Each number is 50 + 10 x the weight over its row's rms, rounded and kept within 0 to 99. Layers, rows and columns count from 0. The size before them is the row's rms in percent of the matrix's.

# layer 6 attention output (transposed), 576x576, rms 0.11, rows 517-542, columns 128-191
086:45 55 43 55 58 51 61 53 52 46 50 54 42 57 61 51 42 55 57 58 62 58 44 54 52 32 30 28 45 54 80 39 70 58 44 56 43 48 45 45 37 64 49 66 56 58 44 46 35 54 56 56 68 51 47 40 59 34 49 42 60 44 42 52
090:44 26 68 67 51 49 58 67 63 55 53 40 42 43 51 66 55 59 53 54 40 41 29 51 45 45 54 49 35 40 35 62 62 43 48 42 31 50 45 53 52 64 41 64 59 36 53 63 63 37 48 40 73 50 51 43 45 50 49 42 60 35 43 50
088:67 59 45 61 28 54 35 38 59 62 38 67 40 61 52 67 33 51 43 67 49 47 51 68 57 55 51 49 30 45 63 44 41 58 55 50 51 43 44 71 51 67 47 60 50 59 73 41 57 57 61 65 52 32 66 55 45 38 49 48 37 61 38 48
097:53 56 46 43 69 46 60 42 43 56 34 38 42 36 56 52 67 38 49 51 46 45 65 37 50 37 54 44 48 48 59 45 38 58 34 48 41 69 49 43 39 45 74 50 62 38 46 42 52 48 69 42 42 49 60 52 57 40 48 47 49 30 53 42
091:25 58 59 66 32 63 54 45 50 54 50 55 48 43 61 30 43 60 51 45 53 78 51 54 56 42 54 55 57 49 49 38 48 49 73 61 53 39 61 52 37 60 57 48 51 52 73 39 59 44 54 50 53 40 55 41 39 52 58 49 43 67 53 32
092:49 33 41 35 48 30 57 55 39 51 52 46 52 52 50 55 61 53 48 41 51 72 38 58 39 68 45 50 33 42 30 45 57 71 54 51 50 49 75 54 64 38 47 60 46 59 56 40 59 48 65 42 49 44 58 54 55 58 43 46 62 34 59 53
096:50 47 35 38 53 67 53 48 50 54 57 50 50 36 50 42 55 41 65 43 45 53 50 42 53 45 40 44 57 56 27 62 43 51 33 60 53 43 21 48 47 51 53 54 61 54 64 56 52 46 61 66 40 62 65 70 42 71 55 65 51 42 50 42
087:47 63 47 61 40 60 44 39 41 60 57 36 48 46 57 44 45 50 33 41 46 35 46 49 39 37 37 31 26 51 45 44 52 42 51 59 69 45 51 42 50 53 54 54 50 43 38 58 42 33 53 32 44 60 41 46 67 74 53 39 61 37 40 30
087:46 58 42 43 52 51 36 65 45 61 50 46 54 67 69 70 56 51 55 40 31 46 61 53 39 52 62 36 51 45 32 48 41 33 42 40 45 46 73 38 33 53 57 45 72 44 71 49 49 49 48 59 67 43 42 35 55 50 57 59 41 49 49 55
089:76 45 55 53 53 45 45 65 44 52 55 64 53 42 56 54 48 30 61 43 41 52 45 47 45 51 36 54 51 52 51 76 48 42 45 61 52 55 40 70 47 48 35 56 49 49 40 41 70 38 62 65 24 53 53 43 47 54 33 47 57 49 43 49
091:50 47 65 55 57 54 66 44 53 60 49 49 54 43 52 41 53 55 50 48 31 53 46 28 41 51 56 26 48 44 40 58 44 53 42 59 57 46 47 64 59 56 41 44 52 54 36 25 59 41 61 67 36 57 47 61 43 45 49 71 44 38 61 39
087:43 58 38 29 53 33 60 57 54 41 61 48 28 57 61 56 60 52 41 52 67 61 41 63 54 57 67 57 45 37 42 64 56 42 32 55 58 44 57 55 44 62 52 58 52 66 58 34 56 45 73 57 50 57 61 32 47 50 47 48 57 45 42 65
087:40 36 50 48 51 39 27 57 58 46 36 31 57 52 62 40 39 50 46 46 31 53 33 49 56 47 50 38 41 52 24 56 36 74 61 37 48 47 45 57 43 48 76 46 68 30 45 51 54 50 53 57 47 54 42 41 35 57 65 59 32 65 49 60
086:40 49 58 64 60 61 66 52 27 35 35 58 49 45 52 51 44 46 58 49 61 32 52 51 67 24 65 55 51 51 62 48 77 54 68 64 33 60 48 53 36 42 58 45 63 51 39 53 44 49 52 63 52 40 50 54 43 38 47 53 39 48 55 55
085:47 48 43 75 63 52 56 40 49 48 61 47 61 46 46 51 67 32 38 41 49 29 46 57 53 48 47 56 50 50 53 28 13 50 52 55 66 42 65 44 62 39 61 38 42 54 48 56 58 48 51 58 59 44 53 52 65 55 57 47 71 47 40 43
091:35 53 57 55 51 53 36 52 64 63 52 53 50 55 46 57 51 43 48 50 50 67 50 41 53 46 60 30 58 45 44 59 63 41 63 67 45 55 39 53 43 36 45 53 42 42 37 57 65 52 39 61 27 50 70 53 55 43 45 52 47 48 67 42
098:41 53 46 59 38 46 43 54 57 42 55 25 41 46 50 46 51 48 45 45 34 40 55 54 53 35 56 36 57 50 43 48 48 52 44 57 58 61 42 67 54 54 54 68 41 45 44 31 70 51 49 53 56 59 50 38 51 57 32 59 41 46 45 49
091:43 34 62 68 63 45 53 43 51 81 40 53 63 58 59 44 84 34 42 48 34 51 45 40 54 49 59 38 47 63 49 36 45 34 53 65 46 49 69 51 45 56 45 72 72 59 36 29 30 59 47 39 48 51 38 62 67 56 39 51 35 57 64 53
100:65 59 63 36 42 61 46 41 53 52 31 58 46 50 45 60 38 25 49 39 39 63 63 50 52 59 44 48 36 31 66 42 36 50 46 48 64 55 52 40 53 47 54 65 48 41 59 43 60 64 42 44 58 44 46 68 59 37 45 50 43 49 58 50
084:38 47 36 52 41 59 37 60 56 44 30 40 43 37 43 42 39 39 53 68 56 45 35 62 58 60 51 56 44 37 51 54 66 49 55 39 60 61 45 60 38 35 49 48 34 43 59 65 48 49 75 52 71 52 51 56 43 54 40 54 47 59 31 53
087:65 41 50 51 51 49 63 55 44 53 46 51 59 45 28 46 49 56 52 39 50 48 57 40 56 51 45 63 63 58 37 53 63 57 52 51 52 55 51 50 71 51 53 49 65 40 60 64 56 58 43 35 50 55 46 64 50 51 62 43 47 22 57 58
087:53 51 50 40 35 58 70 45 41 35 49 57 54 53 46 27 45 53 32 50 52 53 54 51 57 38 50 59 46 39 49 60 49 53 45 72 39 60 49 54 54 45 49 65 53 52 47 40 40 43 60 40 60 50 51 62 73 36 57 60 47 48 47 50
095:63 42 53 56 60 40 72 56 52 42 54 33 56 59 43 42 48 45 50 44 68 50 48 48 46 35 41 43 51 60 64 52 56 64 51 59 47 55 49 55 55 50 64 51 67 56 43 56 54 51 49 59 28 50 74 48 60 53 43 48 48 60 67 63
088:64 52 47 30 47 64 54 68 48 42 60 61 63 53 46 41 58 34 56 53 40 61 42 53 57 58 53 57 59 67 48 63 50 41 63 44 41 60 48 59 48 40 46 46 58 73 53 54 44 65 51 60 41 50 48 35 84 45 59 51 48 32 51 46
090:60 29 44 55 60 61 45 32 41 53 50 46 33 53 50 47 73 43 45 67 46 60 53 50 48 26 50 48 55 68 34 51 42 35 32 34 59 49 47 54 45 48 37 63 49 25 58 32 39 43 57 42 43 56 60 55 56 61 50 50 40 52 44 69
087:57 62 47 57 41 61 41 50 71 46 51 51 55 36 53 59 37 44 52 39 60 49 56 45 59 50 41 42 51 56 66 54 47 42 55 44 57 65 52 43 53 45 46 70 44 60 42 47 28 47 73 59 39 40 31 41 64 49 70 63 54 38 73 52
# layer 6 attention value, 576x576, rms 0.123, rows 518-542, columns 128-191
092:56 75 57 42 42 52 48 33 44 49 42 49 49 56 56 49 32 46 47 53 50 51 43 48 32 42 40 49 58 58 44 47 57 41 61 77 59 51 42 19 65 63 55 59 51 48 49 55 51 50 46 41 27 55 56 66 45 48 54 38 44 51 50 45
091:55 55 48 46 56 44 51 48 33 33 51 55 45 61 40 65 48 48 41 45 45 61 69 72 45 67 47 42 47 42 40 38 36 59 64 57 63 52 41 59 54 41 38 52 59 48 42 45 29 53 52 57 26 43 39 45 43 56 63 55 40 54 27 32
097:51 58 50 49 35 42 58 69 51 50 64 57 71 54 49 43 51 43 42 43 60 54 49 46 43 26 44 42 42 42 49 44 33 40 74 49 57 52 47 75 47 36 53 42 54 47 37 60 53 61 69 66 56 35 50 57 32 56 52 52 53 44 62 54
089:45 57 59 58 58 45 54 55 34 46 47 43 37 53 53 66 55 39 42 38 54 52 59 74 59 55 72 50 35 45 41 49 40 55 67 58 60 43 55 51 38 43 61 38 51 42 42 38 60 31 53 58 49 43 42 51 46 79 55 63 47 55 71 24
095:40 33 56 58 35 54 59 38 40 42 60 28 32 40 63 66 61 44 64 32 55 44 50 38 53 62 55 49 44 49 43 40 63 45 27 42 50 53 58 43 50 62 35 59 47 58 43 39 66 55 48 54 53 46 56 50 49 36 53 60 41 46 43 30
098:41 56 62 58 46 50 50 41 49 29 52 42 43 52 60 53 57 47 66 40 57 65 35 51 56 68 33 38 51 52 63 70 47 46 31 34 54 57 64 69 47 47 43 41 38 63 40 69 63 66 46 46 45 42 61 27 46 42 44 60 63 47 47 65
087:60 54 52 63 51 38 56 55 71 51 56 40 51 54 69 47 55 45 62 32 61 63 48 61 55 60 39 54 57 54 58 25 42 38 54 54 29 50 40 59 29 60 69 58 52 58 44 52 56 55 55 52 46 53 65 41 50 50 61 55 40 62 68 65
091:39 32 35 61 24 54 66 37 41 41 37 77 53 54 63 42 62 77 50 62 50 39 59 51 40 68 51 45 81 51 44 39 45 53 67 59 54 79 50 46 51 49 29 39 55 52 59 40 30 54 52 42 42 54 67 68 46 48 31 45 44 44 31 48
088:44 50 53 39 51 59 39 51 48 35 62 48 51 44 56 51 43 60 57 49 51 50 54 48 66 46 44 43 42 50 39 63 56 48 47 49 42 48 40 41 56 57 61 60 45 52 65 59 42 30 60 44 57 37 70 51 70 47 47 48 53 48 30 65
092:51 68 41 44 46 53 59 45 43 44 60 49 43 71 76 54 55 68 41 38 56 62 44 52 61 47 50 49 58 54 49 39 19 51 43 68 45 45 29 69 37 67 44 58 64 27 48 68 31 36 46 50 35 41 49 72 66 53 44 37 38 59 45 73
084:52 47 52 42 33 45 57 55 63 49 48 38 37 44 57 32 50 56 44 51 52 38 64 49 57 43 53 47 51 57 41 36 57 55 39 41 47 58 56 48 30 44 67 41 53 56 32 70 49 37 44 49 50 64 46 51 45 67 62 47 35 49 43 65
087:38 52 63 54 53 57 50 51 54 71 46 53 59 34 55 62 32 42 51 63 41 50 89 46 43 45 40 68 49 35 44 49 52 52 47 48 61 54 60 51 54 66 61 62 56 54 54 49 34 71 55 58 44 45 50 44 60 59 55 54 45 68 59 46
087:54 53 47 49 51 61 50 60 40 51 42 33 52 47 43 62 61 47 32 54 39 50 45 48 36 40 47 55 53 71 45 53 54 44 63 61 46 55 40 57 33 65 50 43 44 59 41 51 56 57 49 31 41 40 45 68 58 43 43 40 55 46 44 66
090:55 50 63 36 63 70 66 67 62 44 37 43 50 47 46 59 42 50 53 68 50 51 57 48 49 43 56 48 36 54 66 52 57 35 67 58 59 36 52 52 43 51 43 48 51 50 49 38 50 54 35 52 47 49 43 58 38 78 40 53 54 51 41 59
089:50 42 65 42 41 52 58 43 34 51 66 67 45 43 66 41 57 27 45 47 43 56 60 59 42 40 42 42 66 64 45 52 34 57 62 48 59 63 46 53 57 40 61 56 63 68 58 23 51 52 64 55 48 43 71 62 44 56 56 37 56 43 75 40
100:65 54 40 59 71 34 51 36 47 41 57 63 55 64 44 57 42 64 29 64 54 63 43 72 61 60 60 43 47 49 57 37 45 61 56 40 52 57 52 61 45 62 53 38 49 61 39 48 53 56 57 61 47 41 65 56 54 55 43 37 36 49 41 67
090:56 51 63 59 41 46 47 43 59 34 46 37 50 54 30 81 61 57 35 47 54 47 68 40 45 47 40 27 32 38 40 45 42 44 62 45 63 67 57 55 58 64 41 33 45 58 59 46 50 61 45 59 40 43 41 46 57 43 43 50 44 43 60 43
101:67 42 35 43 44 50 50 67 53 55 53 53 53 67 40 43 32 48 56 53 51 52 57 62 45 51 59 57 44 44 59 45 49 41 57 51 54 43 76 51 54 36 59 44 77 35 63 40 44 63 60 47 59 64 64 52 47 69 45 62 47 61 47 39
081:43 38 43 52 47 36 49 89 37 43 49 60 41 51 43 55 44 49 50 52 50 57 52 48 55 40 46 51 55 45 50 51 49 61 55 64 46 47 36 62 46 63 76 59 53 41 49 35 57 61 49 66 65 36 75 46 53 61 37 46 56 55 51 40
088:61 36 37 56 40 71 53 49 49 53 53 64 47 49 49 49 51 46 44 37 62 49 47 49 30 66 48 62 48 54 59 32 51 31 42 42 60 65 56 47 56 39 35 45 28 64 44 37 40 53 48 51 53 51 53 53 63 35 53 54 51 47 33 42
085:41 58 61 56 48 40 59 61 46 41 55 56 51 49 44 46 45 45 62 47 80 30 65 49 56 42 47 49 54 57 59 50 53 51 32 54 47 50 70 52 56 62 44 46 51 62 26 59 34 51 45 62 58 57 44 51 54 44 48 28 60 52 60 51
093:52 39 54 27 53 46 62 55 59 44 68 26 50 43 58 52 45 52 50 41 49 58 51 49 51 61 59 57 52 55 45 66 54 53 42 50 38 50 45 58 53 40 31 52 67 52 38 55 60 61 57 22 47 35 46 71 22 40 33 43 67 66 42 58
087:37 57 36 42 67 66 56 47 67 57 42 56 51 39 39 44 53 39 51 52 63 43 66 40 62 58 65 34 63 41 47 56 37 55 48 59 45 62 47 48 58 60 56 49 34 36 45 56 43 52 49 59 58 61 50 63 42 49 43 61 28 35 42 51
091:43 66 39 61 45 21 40 46 58 45 55 50 58 51 34 46 53 64 45 51 44 57 57 58 56 51 47 38 35 32 47 58 36 60 47 33 64 48 35 46 49 48 64 61 55 48 57 56 50 53 32 59 45 44 35 43 41 41 53 49 44 68 53 37
088:28 51 57 55 43 54 42 54 56 55 45 45 54 42 38 49 55 45 50 45 48 68 50 42 52 59 48 53 61 49 52 47 61 53 51 53 64 53 51 54 47 59 50 74 41 51 53 64 62 71 61 50 68 54 60 60 53 52 50 49 36 33 42 57